{"head_dim": 32, "vocab_size": 8192, "qk_norm": false, "attn_scale": 0.177, "tie_embeddings": false, "init": "uniform", "lr_mult_o": 0.639, "beta1": 0.9, "grad_clip": 1.0, "decay_fraction": 0.777, "final_lr_fraction": 0.1, "train_tokens": 155800000, "dataset": "wikipedia_en"}
Each number is 128 + 32 x the weight over its row's rms, rounded and kept within 0 to 255. Layers, rows and columns count from 0. Numbers have three digits each. The size before them is the row's rms in percent of the matrix's.

# layer 6 MLP up, 256x64, rms 0.0901, rows 0-213, columns 0-63
006:145161174142169165141110097155158102119140124180163178098142205119180156194128128177153176166127127146145133156136164118116120134118192085123151164164106146084129151118144165125190145176162171
152:114178096092135135171125071108109120138128135166139089102133122065115145130139129090194069129140169133124094096053147168172170162107124097161132102135120090114165165138113113090205083152173123
111:124074103195185089114142119126164162151131146073119071148109136151126103092100093122087109132135146142178108095127082086128108134082083112095111157154077114094183135124125129179175099183074150
136:094162097101149149098141137107059112166119119181086090146123111096082157105070130130126056167166116152125146147141123169125118132098163123213102119161151108085095190109107140170173101146148091
005:115082137069052135149089145160125118144153107100146166130087096130170123095123091069116171143115147126149116125180098110170155128155184152124113133085191142114186127119084132146102141038126101
141:127120126100179129083147140120138117166095133136143095054150071149171142107089114136080050185141143150165135090087145107171116161133152174106109120122166152075136153124158082073163103149170090
111:169139102133109135097131114120150086173083098118159131105126141183176113151123190083144090191158109162187108149156089075047120133143114141106064184131095125105144151110129062121131112144125142
096:135063118140170098136149108150081108088131077144139107175137099144160117150088194104093104109201142158093135180152121183156088192095139146103181082153104133148091115132160080135114134130149159
140:159123133144164152118161121109165130199114095106104105064154078190079161159123082186094115153108109141165111109106142070151081162094109140151101142079127131086103144084135133132131118179189102
158:108142108090130090105163143136113128122117070150135129128126147122114134169100110142111148068139162168116144173144164014167130154109102118127110186154106064166076154131119142056156168156132088
091:094101122127160094071198181063135150132103134166087088110097162130114147139075058088128151126124114106124139162116177127113149119107144139126113071136174085082116154144136136158142173202128084
116:141105151117163104089155066072115177139135107110199077106164144132124120095127126106099106112105166129152172161188130108063115104189159178085140114115154120069122168127151146190138121087134138
122:117125123118129150112102077122095128157145149115177123136120094134135067174109076094122058078073190127145147133086118155176109131139113157205174151105107109134081096173162097126171151126183151
127:108187094153128148107143175102109058153134106116179164113099058117101093142158142137164124122099136155167163175113115133065167157125091120100079154163101128106051137159110083117091108129175116
123:102103130107178138115164112045110192125116131130180117081127112135089158170158105139102078116152155135065145154121177153169105126141141097129130090153122090134124120102153081161210094105164076
112:115156111099161094130150052166074137138175127098115116128142093154052129119071127109146170124081164183096128070104144088183112123134127178088124132127066177161105117123166170110119112128142148
005:183101135123117131137065086144175123015121150082132173137159174092119153115110128134138127148085110085094160121110125160140131114112176129149181096092118130077103202140107142184126110116124144
141:134143140142139085140138052125131104193056134109146092097151108124091157108100134110150119188124095117155172096077146133131119134117131194099154161186085217128148144114147140064138108160138121
105:132145077100137130127185119175089157129151204119084116135173128173148099161115181107099156114135131167146160151082096108065111133113085113106099157099045164143148089121113137088123075141144165
007:167138165158149166167130126145175140105156150135148207169175181147153174148133156158134167174135138126135143147158172163163177141156180135153193147133156168131148190146140155182165149145151156
004:141133129055105157153083087130153119095093071138125144051093147095114105112095091115120130138065112119102116080153035115165132119141157117098104118123102134041156104120085134098112099106119124
103:155099089154151137126115111078147110161089122101182135107134083138081101167107100171167163102070152089182149123147140064098133152158100157197133124153103120169089124148095109089195140100137172
127:163132095113179167089133133095175099167101091102168103135170062145124099166119094061101152143142111150158176146124147115102155169109130105158090167130121103110129142112085053066163124169173137
122:094182102108113135178123156089106135137099117145141127142089099130159149162133105106146064109106161120176138085104173188110082088088104144194161134094194134092121137151135093094184102193137135
122:053160129117144108169133131057137149120091147120138100085087141187107176144086149088117152096121180135089171060097170089148086150114128154087119112124157158107172108087123085159176142119121114
005:135158091128171089095132108084137141081122133166102110109175166121049096121135165176143118099126110126121116101049091129104108111111102103112124084123086124120024100117094100102173123179112116
119:165131056128140101127145054070095078126108158137153135072163112142101119131161130066111107132126148113118147096108107148078146109133113172196152159140167168130191116145129103165157079127167180
005:156154190109110167160117124151180138132139099143189175120135171137169143140120116124140203164137164175165173146180116125186149151163196167102153172125162165116189152139111154151161131127142128
130:098115085084141139078144089059189173141147136171089089103103090133146131180043116108126070117141120148102114170119126161128122132119153161109162136152147141061111120151162087128170122189112110
124:150094117159106114158150105042104135156059119135143104111093126123144136098173100116161078168152142131140136139210117126099098121099123083161107136113158114141173153119075051146161166156140066
121:110142093121115101134144129116112103144087126183182102112149125083165123118123124028110111201087134117113137141105136202173124154093150105146063136175170113084087104099138107156162133144158085
111:138134158108122091110153073128170137173107136145103077146107135154126165144126083168221141137127080100186085121143100100073104147123120131078153151169086152103186128152125131075076137164106164
067:131119102127156125131129135080112069101135150133151073076178206092176168170099108118132125162124135107147103121101086127144127146139137140125022134164067117177134158168166144144102104138082108
145:106169127126188136108140063165066145122117095134110154129117087110135147103118135197192118086137170161163218108106101145063150134118092170073135135126076082146115150123166117111131145128126117
108:157089128107227186098149130131131152172094107111142122108094091202097169165136099130168166175146129119144103104105148087145114159138106112109138127107086088112228140132127114109142100142140087
095:140059159086174112135171090166108098093100138118128124089121078125144132139103180125132140111217124142034117181157175151116118131135122103103161104152091165117074157131159112118142145093121085
100:120157124188147137087129139168104138099128121133126126154191077124130113089088136070157104154143163152053169150190116190098107171077118131068151133131103169164100100114171147165106107133142088
127:100125148129130149092125116157174115118065128130124119111141110099121130153181175189121092108135139170152151187062104123064123170142089130033144114159063132108143173131073100152140121162122118
004:123088154086066180107101104140112080128116097095161167100078120082171139144078078081094142161124136119073159127176152097122100098108140130102138145120085144093198182128094149174132112095143149
006:152082121093079122121090074109148117073099121069120161142098136070139094097108119108127105087078111091056113100134097089116115090133187123103117107087114110073124155091068123108096125068121118
116:165101068115146076128177164132145107189127152195139132128188075134161103141117182139127137152103149145102107145130144111144125114095095116112068147101099119099092071159177159085148094170164073
130:088139099112093189138156099066148153138068135149069112105123059151136142215158113123150084115145133135130199133113153135110099181153155170094127118138126139087100158118153123101160114138097065
111:120175163146113137136117110129162157179101135132156102134196077124162142187093109116144145138069132101108194107098160093131123097084081183127153107138149088102103180109097080109177117186091147
129:132154106124115140120147120087093139148186132148157092161179132153097139114071149092102100158071141152086113079129118091075154141096116124120109167192116102080122150150190206113102094168122179
007:096084120086090141143092095089091062115134079066135123064089112106153101133097080057097144116124121107107111078130131111126101070093083076086115084109100099105125144094100109140100109120100135
080:114155125171187110119137144126080117143130088137183155124145136162144155200031094079114152129151118135121154161145182119131161115119093133138077083104102071131079090115176129118121156143129065
005:153117150086066149143064100149155116074121087119110145067125163078166125091094086119116166135103095098105119086200061108135150096155198112108123104106120155110161152126082150134121125083133112
126:120167154135130105136159102086151180187133139123188068115132145173103155136125142142077090142122136131133113156165142084127062105069089083089161106114123133113151194124097095063163153143130183
112:071152138109099121122155159045158137109062160164085099109105112116150133219107146134135127086168164139122141148183122074107076105129151169148086100123127164108113155107173098120173139153141097
137:102179136075159170138136124070051097150095121153123084102150117130117152192084094168122178134145137140121167120123121205057139185125136172120116136183093126107115130148140113077134126123116164
135:121123164117136162126150117185121099119084150126123141081106183140083100180176158121172099144106132159122125141139049138078114161121065120146136184139140111103201117084102101160096083161141076
005:166096161157093175162121132137157129077171171088156198200149161129169157101139157114111149153140127097098139149172192144131179113141128145151181112116160141144157200152107143193122149118131143
116:146190100100113119087135145136114131132107198128171122087110151130198088179114153142132107115138154131128156131091062118095103153103111100158191112149125084152128090154154061093127120172188073
006:137088116100074140104095075117114095069083138085136133118103140052121128073094099127105128097071070096081117081146130104089107077111141107119132112108090124073111139097101126084094097075111110
009:162155166129164174169146150145151137150159143146169168145152163155185124173153165160147142173148171146136154163170145142168175130157167145143139130170142154154176173150143163166171194163158187
115:157146152154116168136143106088111088158086125129113134111163083201112071161145150078144125157168078147146118174174171089129137136105105196077077176139107130155107171153110079178129102143137130
106:176154194145120076098165121071196110138077151151164098086122100130071128126135109091112147131179084147109138178117167088106140159159103141110114089156150105156097099102130158200128144157154096
127:121161164124188135122138077144137134141164126122165081087162128134117146166108090161123143142132128132130101116077127164091036161137057135048168157132116151127160107117110104161107161080194098
122:068184105132151107108127136130048159093142144146126147129109098107086153141089151134168110077119228146100194070111154125100103145169133174122118109154116149161111082110186148145123127135158112
087:172154113104164082093151092152143144081169148144224075111073113143076071105157161094153083151134115131141134113170103138093147139119069117113115168101141152119146140136171157148121114186083144
131:108125130153147111101190132081136127139042099209120164085086154152187119136090130153115069126118172125151136157080108123103120112097151144182090135144126106153078151101174103158178093142148116
132:084215171136150140116155136064119167190095158120143089111111092148072173179098157122174147108116133118149172138115136168101092155130072153101129147132108154160084114067115098157119142114138170
118:129148106095113126138155096116110069162168035174156112154131103072123140133139123121140101143152096148099144124128131172156142137079131065144196147166087122145093103166069140063167092109168134
006:179144153151152147159120102163190170114125129113141203155153186098127124111154201168168151133146145152122155130145122114130125133155234149158188152140187143089121125150100146124128147105166150
098:124134181109166164078174122060139094174114111179130105086120103055087121182140102159121159098143148138132140171058148124105103186136134173081115167118098084111118115122117162146106170133148100
005:205108138098127158161114096130176099063168159129152177119154229119151130138149131125157133129124157128120148124138112128135155106108186109132143055120101119103112191116092148159170186113172150
094:144097148148176131074142176100117112110120102135164118164164140128080135128064101051177091143107107124101122065134159165144134192094111189106099108080155154098102101096185148133168119145134110
123:141145161113132118170149088084110093154133170090096155117052163145142124098142102163159165142165105141099160178095110133122107182066183203132100104168079139109076115109167115151090109153138124
103:123139151090163122112158099130126105161063107182060158099085103126194086100133093116162085130124106131187142162129159105084183157123139140173165123152115133082068104103157074110125137156117167
007:173141157172110162151142162159171159114175163121150171173167152154146181118153142116125158154160142135142157161168147170155166159164147163175202130122171152169173167170137153185144132121163159
076:134148096143064145082169180093121144111060155139145150150101100171079139162126102162133165074085111119197117135099113069098123177123126156114127131134141130161112035124116132108143120103137185
008:124088096111085133133098093094111093047134146075106118132154133103127134086121114103094151109109058052089087088114133149125127077116087071117140057095117125112071161105103119138103110120087131
103:111108050128063129142169164088137142126088107159166090146088112061184150144116167138095145173128108131090166189119163086132147117113136132141091121197129144105091173093183116153146134157118139
119:131150096159158100152187098141111117108075155117142127050163101217125133137064139146116124118160187131159162051120106081112127129100120082117172155112082123172149124142142135141170121164121095
126:111187091163134166095149158108142124137139123158135114136138125116083192149132084112083095075163169144125101120150110142134133205092061078100088120184165121067134133127078146183110084118126116
109:136081123147143142142153086188094108133145089123142073128177149094118071135139145075097091092171089148168137166161144096108140164126110183105180169141089035141129157129141108091152102103103143
005:167075147125077143124094107119164109049140111057125200171142154107167131099107130087114110133130153098082150123154126117126155088147159143123143087083157121150151196136073132181097141074143133
152:146144153077175122120128096172123149108138146113113084059144088083114185166126125132141100107166152131124093104161142108146146166111077092185145159122163100031141101156117116105169129167175083
107:173127043118171104104124123105107163124077162174121069114120169094128140100098183093132109201166136142109115133127162069111084153104122133107124096158150116130153151069124169113173076170114126
004:158130159135109146171126165155174158103172160115097154212130139149211183123144133093129114140092152104099132154171126134130157139176191154129103151114159139166184203137140148167134164115161125
120:097128161175126071181159133134116104099068155160141111092079126141124121172124095122163124141189093120181150065179119101048130150124128180102157174161130113149120137105076155106113155149125169
094:111142108058073181150136090158106117111160174086143094138112185110102144142122130143137122138127121169092177162095139153150156122119132129138176099149034127119125124174224113125147119078114097
144:113110133136115125113137150132085062159160154170150128101115133168154094140089164116068076121166163140181122163070096154138117097112141142165074172143122141031121079161114098088138123108175129
131:080131128065121189076169151060085174145124094115138100096125097101153169091138096163155101082190169135146134141088101107160128131069167146146106148138123105099141128124191099098147135131160174
006:089074120088072127141090118108102069109119082077116114091100094106137116101099085059087149126121100074134092093156091139138144094131085094094094096097124110123140107102087105132075089082082107
003:111150112160157086173082124104205164072136121119080149141159163137145112101117156159114152089144096105089054125110083137146149116170193087106145101082156152148078102096067130121119146121094141
130:117151148091155127202149149092127131164104159090119085111116088140114138115084116113193147167138154152181158099137107066095101142071146141144102115164059168095193139095127082140153138182129140
110:126217118057103154109130136088105111126112143139094133104132112126167113171084118119152151079155139132126156085152147093109093139096161140160116185128147128140079061165196105101117148120207096
004:121093133113094165178109112170172116101153126106172201143128173067147143104120110107131208156111122127168137141179161148137153090166180111137170123101196137077152152102091115157136122091144168
008:102074107081072117115090100099094089091128096085111136096103090114111113084094076064075131116105105087114091107127098124133134096117091096104115074079125112117121115094085106122073101074087095
132:148190106114159081104172072132108169156084163178118103080119127130115108153163157086144106136100165200142102138099146103098098172102077119084111152145098099085086123137165071138150152149168099
122:064174124119130128120175139107135204129066122174211154145125105112109096198109163161165117090150157125127138137100151139077088100149105189149090136116093168159125111107085136134103137100163112
006:152075111092070115100092077102137098056116130088101138138125150085106113083103114094120094095092120096060115111120107098095126090097137109096117081067096113093096177108076115146125130071126098
006:160092152136115159138147141161146143124170155112162213192162159105171176131150144128156155153147158107116142144179170140141164124177181151173163153130176167134165202154122132176121151111157155
112:105144145085142170080144152129106127130146142163098086064149183132109143178100154101153071144120068116095102186116156112094120177152090166146082145114112144074095105122173099206125128149131097
006:126109166084078146155089134164128120148146090106145178115092110131171138129110095079107149161124179139151146133193101104161149146151186154129117173114161134122229127146093134153118134040147099
113:088096159129135094158081037123095109160150169103207118136162103201119129126120167134146115115175142126133131148110149159142086143078140162095068089141082123122117175118111150132170106098175153
007:185108175142090156153128152141159143086139163091141200186158153140169155120138149151114152152112143108109140145170145135161182137195207164149156133125162161159180178149110161151113147085146133
098:160115096161150135147071139088108163127146108074128120134093093193165119114116131108199140106142168148129182103067178149127097150114149125141079082106050136141156076098145095146156176138156145
103:121136119192138077099138116159151092131112113072101133119084137149105088100127179076087182158170125148101129201119172119099097155066134141162137113147085114107151135159049126132111153163175155
045:129128083128147089161120182163176118151131112147146043139130159091161159156129160124192133093153133126093094107126136113126069148145164188111046128149090139125070200162146103122135138153110126
123:091165171163163174048110111085118150117086161127122074117132061155155135104153153116179149110170122150165149084103160115099116228122136146116128078131147126127120131131114141098102158093105178
004:150124175109081158147051100133161108113122093113165188064098162138157138140123099112116227182134133140176145120147125094152109134137196116116183144101148127110173131123090148157160100101143119
144:119129121140100179161106140087135038143042098140089112151155076131138103173126099139158133144163141189086106132114165173061127118093103161133135132202119099091151160155120095145152115132116128
008:143090110089074118111083076107131098057121112088097135109114146091105100077111103096103114110093102087075113095106100097092104093089140088105138072074094103085094140098072119127120122074122106
006:162082157079100163170083106145148116094143104098172212115104158119169133121122104080131149160116169129125155132190132109166160102140173148125137138112143150093173186140086139193131157061149122
096:163104071150153088125129073171160127153178121110128124146098130147115118132083151124146174182107170117128180145176108091120146232133076163095095122128101101117142124053178119102101126147130114
100:161118163123091111066168113125107151076129121151116112076124128124100120132173095073189125145139121181108088192117143133111165145168082154083087161134148130145167085187090182156094128161143088
009:146146168130151164148163166155135140172159134146165166160143135159183127173150149135143137176162186155152172173163156138166163140165159170142127159161163152169200166151144151168144180159157169
119:103103124119164144197137146115105144137091107137127087126171070154103105084090173105143143078100150163167115058104162109116075109153135098140192130113060159153153156143147100103166173108177145
107:113153116087133133117162036157105149127096120074131159166118109102185088191125159119147122171144091148107157164075176135092155132136093123081127153155075144133062139131160136119128183098148087
109:159093156175127102130089093122093066111138136181084110120121162191142070181117190120133064108134167148107153152120162120122102167089177160161072116142125160126169146116143071126151090101140137
119:079188134095196120088150139089094155118126121123143122077179139073068199138152148119139162058141166119127166159105155119116131152065123166177113151118125134181086122117127125088139135111149097
145:127150134095143080127128126071077142089120128141173074124156125105134154141168141122150135048129180139095121111150156059143111176126101104198159157146166149110107119137138129039188134150151100
008:123089097118123112115091066082114097070094107084097131092111138076102098098103122124113111092109093097085112070097134098088095071097102090111125097110086107102056129104087099095087112115096098
112:159125116144150135133107117154162145103118125144101117107077113225173115111065194100143148112126134161136080113125118121149043114099083137134152167163066154072195130116156095114158126110117141
004:146102118157111122136137072088131092065115197110106119141140149063120166094121150136134169086113060096132100086105165114074103084115130075134178114130093098099052129107103128077124094119117122
004:174077139142050154127157117136133098069165196091110128165134129129102164068147127077100116138114119084097151119166164147102154141106105126148182078086120086146164159133106144164129128054154114
004:145162105164147122126160128112120171120104168117090077180135144121103083070129181197112079074132084124055100120116125109076127099132090136140115090164123130150089122138159142050094157158136155
110:118101140104176136142149165120153134162098131181119096095038151086124167098085103158196095117123124106108174124122147124119120151106145119127156102119166119095205145075110066152156171125151068
006:165164180135109156164116149175162144094161115117156189127160166127162155132141136167133204174122128127157147158170139145152158147182222139143178137126187165131181137130116147141162127130143170
106:089123137145145157103177130127132159199104146127171078105153128144077163115122076145093127101159115111068127121126077164083084149118120104158150184126148109111130137166122143091170150216089068
135:132137073118137091129155100091153081163116096196164116115054155143122139176099161137128093178194119148101125180122091114133161115140132147057123123079187103148090100119170094125118106172143113
116:124200097092150121127123139103081092131096109115113128206187151131156188170106132137111118157166134145153152143149135105106089145102106038080086125134108158093132124127118057084142102178153136
112:156204109124113108173148170079124091131135183127082110130063067147150107160157104106152122107108130169173156110156142184046103121123122147135129083105167115103095061112124111131174110106138136
122:130152102095134117118129102102123099139112151181079126133141135178113141134135110105157112163124120105093126096053109088091134116126126151123164177196123125079232127168055153103171113108135186
007:117122095092130116142118077080087090099113100094110098060096121107101074125112122122115111093110096105097099073091106104112106092092092074090104074132083091089076095087097107078111119148088120
087:096153085131117151148115083137123154094157135156170106133124072127109126180136176132126155077070099168163156165090173049101155134142141134139163064115124139130057105119183101163140175106137097
005:129075148058103141136105133153156093139179135154141174128117116130160154126140104058132129173103187125147143137190112142168180139128173144132121125083132139114189147141096135196162163047143102
008:136086133065064112110116130107084100084115091079118130137100082132124116091088074073082102123086154091101118124142076091136146119155137134095096107094112121134166139123077115127094107036125083
099:152085119139183129100120167132207112166125112135112059118089148129134169121074152072107143110192130096102104222094162166132109108093129145114114118137119108054159128124133105146173140150119115
122:118180124132159136069109129098117159147085107138155127130175079072068143119147100154131102133142168117183112122086110103125085119072110156149085155214107142167108159078094169134145167148179123
132:161162106125165154095151105113140122139047111168120126085124139133106100223134078131148169162155133122110107118117158108090141155097081120097126198143128096150156121125061139070099164156129068
004:169187144199147142147102127135153193093125166101152151141166158158117180143142167177145132143122096109105120136070142166143095195135146118149217140152131130125132143146156165140142071186132154
059:147101161117157176143160131144108122108176124075123106139141116167160150136117115080089087119197185119153141098174169201107118163126116099075105155117130127190194071147139157117120134102132071
126:088131124194111075128186097164102081149111142147061133050151143166077146121116157078122109119176109114177137167158164112147128165090119142183133144099121127133096150124182138077098146150162124
112:068139065112148159105157123140140139136113122181134124079128101154133089160102109162157059104156112120186117196137104153079109121161088145118069164162095072125152124145123137098136085137188080
150:135191145143145100113099116099097078185077102146170151139175069144147093128159117123164100187107138145176151068157125138142101156081056181141093127130140150092174137108073101145138119148143123
111:089120111139132131114131081098126094124166101123112144068111099110152099118142099132115092107106101124151120196126135107155109141105123122165043146193146095134132180175236128109144074139176099
104:100095132145148138127179174107183111128112134144087114124101113112133116106100100068103150125135091158105145186133110170135105175153162103086119160169117108066050110192142123153117076206123156
108:084118110176111165138138123115110119081114150164113068141149130142150113122102145151171088140120103177133186119099101156154053128055131185142150069132091205094124110108148165189136124151114104
115:129115073202116124156130033072111108089072118135130112135173130176114146080076109094095161130147173145145124146137097096150130131118152130143105170138072135100139134113173136143187085170114164
127:107178142134157136080129074134129190165110152124140069145175100164152083151107136152110095079139135104174186114108152149118111121069070172113161102157142079098119144122159153110171182088120089
130:098161176090066097157191104082071102151097157153122116083102153106138151110089123094127113110183127163084081132106098136105122157116178153172113134097142111071108120135188132166162120173126173
008:119075123089058122114072097125113108071116078059117163104107109101119120081098084073086135130102111090116118099137102106130116099125141115121138107080153119095141117113066099135087099044108097
008:160177150169159147183135148157186166139153153151145161144173173163149163166169167174166183145143129145160146136144143172181156173171183150157177158151159155143137134147155162147149134164148156
008:125098143141083150158122151141142108097178130075109169162178117152172163160135117091089155170136133063130132127164149181193167144174144130130152119104177154170171182137118138209117133092107144
004:158159160126144176203139135133140118155158102108187141082130156166167149207149132144165201133128135147158151104138155165209125155148152120125161139161139136093156139111165173145150099164126188
102:126140080092148200075160105093124177131119130135106084083170117114154138122094164093105107090164103172161132157165113130154151128131167149127119153214113075083118156161172137154157131110162066
101:143097083122150116111148133177070147126155114150165108186082118114130077126152231183169115125161102135151101092146155146061130174116099111098096171140091125154098124088163096119110144162107105
115:144158084109105089163154133066151094178074099133120151079103093122150099158150074122160094135120138135196141116132138106071127156117090178095162123113174134163107113159182046114155138167128136
138:114165116137125129146137141049085150174136105154150150115061098146107124117079101122212131118071139149131138126071132139147148136146117116105163178169127084100141178129097055109196157108150142
085:125079110135117152127162158212165079142108140173112139156088109059135082176149161133163126109141088127126117144147140162066159178109079143090092158109123114185131137112177112095123158187101137
012:169144151176146157165159165154160146145166177147149149174175165157170167155163163160157176148167147137163158147159174163141153160152151148168168145157154143177145175159160162163154149163162158
005:160154146134152179135122110163155132172129137155184163110108176095189128162149166173177142129165142162097165135173176113120125102119169127138155150176102162109148175133143178141167180177169187
126:069092129100101106135176088114123188150146137176075128086113118134185116128118110133121088113147131162134177187131156099130156121080150146136177133167152083141090139108171107173140027110137146
121:122135113080142131103144103124101113118111173144153094087139106105060173161053067172139133065128116119097128152082129170094132165144128099093161172127120121125140087133151131092132199137175200
122:084145110177170077183158070134140200141124169167074123106087119137125191094117142149156093112158142130164188153148113173119100112121105160072184105135067148121111117124117139139118110101111089
006:096128089115100084109110174099092123128140111102082059104140068176085105104126091091091094107142123106118098128101076140161134133131048111110083063097133108176112078117127111136093107101083101
005:171114154106109189150108101142149121113140168134200187152143175099184153142120120118141154147106136121099148138181167149144163106131163127133157142132103162106169242135122168178160166125147154
108:129162079116130157078161126076086139130178144104139128078114188147135114157092107099094136136154144120068167173116120170090159151135141079146130200124146118129098074154178123168107150141176064
004:123096090089111106107102102074104113072137141104083122136170135104095144095102096125090091098093100066064071079122087137118143090137117079118135070109056148137071161130109114138131120100109090
042:154143114108118097141109130123146098089095142169095109168138172087075148150180174126171101121145120157124092107062068089130107112164156093130115123197133125051147119203094165127101123151125087
009:120081118087064102113081113120111103066123074079099136117122106116111114066099087084080110119099110085104102113151085111127163101134128118107109078071147120125136111115080091129096111048099087
107:175117117200107079139160096085116093181086080166156135134132125155143132157160094108129119183078181138114145189123114079124126113125114111063118164115156140161074163109118150079180107161108113
116:122131158081145076141161063135068162129145155096111136128167136135148063115087102169167144132127131157120135139064109169052071165113137115090143152151083144099132111190115149149113130178125079
138:107131138137188118096176124086146126171129157160133088073111133101047157187131128132156130126093123132126115133088093091135074192124092149148122152098136124032144177107145163161120143121183136
123:084178105090163062119132058123188163124126108166177149111140112147123152156069110187153109099108162123126109115107188110145131115109095133078103189165084103164111113146104155093118158137167097
125:102157176127125155074139054136119155102135087108147128128081116117117103160131176134155103086150167175161158098101127189074161134142091122094099172102050115159130134160158078116131164082147162
094:134130162138104135142171146082133065124072097166197139099071115121111082112101180061133155114104133113173142194112132127120074113129127182106084134112143160114114136116187121161155192099126119
009:150137128175119136146155186155155177158174160133118140187170127183125152104175154139129159138174140139142136145145160184158167162171125161176184116105189168202136149167146140182126150123138139
123:130136141178174139059188131134106096137160106147151168086164122173063143158097081141112093084106157104169106120149061124098123173132122119160113139137161104124087138136141184083090116155171078
009:136077101110078108107080085105123098041122130079090132122137138088107124085108106096100116110097088068077097103101112119095116094099123085117140068073098108101081161109083107138114107094108111
135:088141103071085131126148055153083125131100121176146122120105091118147115138157152108131102135145161121189113108095096198142141149058143204147114117128190122094105169153121102078174125165159127
091:151132127171131143079151125161116118115120133090135147060145096150077069116093119080108115126111118146168185154180197147137172142177085148110055160120111106147110162146122064133151146069104126
148:104149150069160142116167133110099082141102103179083111102165101062134125156121074162140149113195164148131144090081116152085171133090146117141104140156146100076178126130122073043121146123134129
004:172102149095096164169168144147115139114168179160127169180153135145147156092143121130086146166113142115131134142221144168158225132187154155132122112132125180151173164146109154133122170099140124
089:073117131105181157129169144104109184111119152156155090097133106127106152146112085120119084099159134159076192104162143099133066108170149152088098137150142082153177123153179137107174129162102056
003:142082136104104144086104083141098086061104135132166181105091156062156131104104106128094107166093122131109160165146194057072110081082125133144127111126110107061147169109114119122129159090131141
118:104136128192152088085164152113111098201048161138111163125138100154161094168151102161105094121136141112106152146160110157092146119081122102105084082105118164159094077141137090143163179144125067
005:112087130091065126094078089112110092122114079064113152089078109086119108102093088071104134130112135106095124096110114071104063092109144094103143131092118105094140127109074110132103094059135100
090:131147135171145116162122100126148155143114110135096134105126102086115108168165110155149142080045099133127095142070147074123115151123100169145119117196137167156185045144135128133093186196157137
143:138110087123126105058118050113110138171157177152217082110086136120086134133119133169169131142168131162151100176123093120157141132128143164174108127132143080120099132102100124145120092094199085
117:106116087140190131084177132090168141126126153156142092100076177184083124138146110084173112105111132074128085119112119149099112135171113121100114193149140113117148093133122170196071119198129104
121:075125094152152069158198095177111169129110155143137177135111142114123113100110135170110138061169150149145132130143125134071128143071093107059111150140073078174108131101137178116133162086105158
110:149144128147125082139127099111086164136101101129106117122183147098143145168191088130112083119191134117111091157135110170075076162125092200093125108179096086146110107118114148161145204068126126
106:146086098111167118140144164113079169173152118125171151141081118153145130154078096140122140152187119145088097197089097111155104120073099165110085134191130116156156095118089183169084088165118149
087:123113103124150093131137167141183137154077136108158073119110118160142081125193088075113112140073135145120149167075130106073115103123069165134104087163138135122172133197122195171126150163104102
004:129110143167051136102126177157138143109152163126126133178148114151124191078141104098086147169141097106155135151173138142134167157146127160175189115094170140191184119161132134168131124046134107
099:142156108087160116042116134073158146166104152113121088129136173139115084086133162125096118123142159104160173166152099170050094152100060093151097080143141072156155159159123122112146137159136145
007:161101170109086155156077119145154105064153096100141208109144153140164153143121094103097188187116141102145154127169127143171161133150192129129173129097139153133165172141081144187149124078134125
118:138156087101144136161129118061100094168090128189080087086123137093103139153064102109079150118140149132162092135148090144070100164157157124111164137183093080107120161108196148115162172136116137
006:142130126129116136169118145154176161093181146098108178153186137135135153100163150107118146162131128090126139122158098185202183136182165138166182097101190165159139150155100142196117153092116151
120:087132173122120110147130077081101194138135138144170068093129119078074112191095129103114138108178165123108094143134178144100098139087092103123105172139151126158190166124171175079136139153161143
107:185121134136157054086154130119093119107179147162194080087121128109097135116099157095096141094122096167190110161179051158130110135098082121139105160144127149134147077150162122191119139132113143
112:122132039113157131125124094086131161151125102085137106122102051112121151126113093162145143167168112123184155115103182133156129104082150212067117131132187143088125126130142177126144109118181103
096:121040121129140155209124115092124077153132115171150107122092086166162169129095134176175151140021134136139143136066145107126082144117107132133115120133106133144129079082129119117143129178158123
143:087147162083124158077124104150102070131111119106168107096142079079101152148092126157195125098140144158145130080127155134112146174079149164165086088141113178068128131158194128072122149136168150
117:154129143150167131113123069178096112155198130128124158118094126153064123127107132131195073173138134145184096058127105168101162168116101168132097147144036124126134119096145115139091128091142113
011:124075121086075115113083089101110085071107099066104140105102114088120102106092101084093104108088116081091117091111097093112106090106134103091107094091101096093125130101075109124089102066105092
130:157135059108185155072159130118057120157138132135157104126155127111118134101056117128145137166129102101135108105044137103122130157126103174159135128202144174131123081069162176124133155111169115
119:127152086129154144172138140095122165125099069137093156128194048128115112072102186134138110101146150175145160069129153196128149107074064079108134132135142153140132153149169122076161124126145120
101:117133159083139163093134102074085092137159073118116101106090113071124155124127113181125137105147151173203102170058132123178124199113166130103101117110106082112076117119165142115115141138180106
005:107078164126089141161114184141109119162161135107139160161133085152180175136133107063086160160147148099170112144189145161164171125167096152155125143129164128172199149159134116181077114084121125
135:156196129126155137065140088096101090101129101131146142098154059169123103125174107132125148111198172115093135104120101177118144107136068171155079180148119102147153127128100147104112158074155067
126:121101129175124081217133116094161117129119133193154108090105086116095134123145142067160112156143166123164084151164112147115102132104140180139188102150103092086148113095141046121176120134142167
098:102080193162142137126166123100057113047119168107116075123123152112122067127104161093104122153153097146151170175107114119154139152128140125091104178110028159153143113144120103107143127149126164
149:119124134152168166156126119160119120173083072166057100094131056160117088163109064132147149120152124158125085063104193134144143153084110125130081128148095152131174129153105108106088148161149176
118:107131125151158171121147151085118158123107127177152067105161115116090156190108122113115047128195071121116156132131111174153106128115136137124163103149125142130109188076130073070173082135147075
110:087115147090125114165160124111109105078097133178115103080116117106161105099101014157138166153166139118143124103120132114122097172135156153131090136188137140120188110159200153085123140179094121
109:149110143171123135178123093134113163108104158122079106118151062107092133137081171152120100141161183149166110137127135061148112087065130121153120175146043121104106162168165104164172135125076148
005:157155168161134161153103089152182161116109138118147185140131180097164153147140182177158196134118107143140132133131142124128095150149242122135186160125176143074147131110122168126148107149147161
096:156052148188128169134175112129148087123068154114166131072110084176092079107130108097143112150147117130115139111177174139074117087171135171074141157155090100074145132138136115176115152117118101
124:083106126129117143114107098126117102160161114150180127106187073178114111119124094144171161140082136155179113156066155060150094178124140155148070153116054161107077113137139112126089146107167157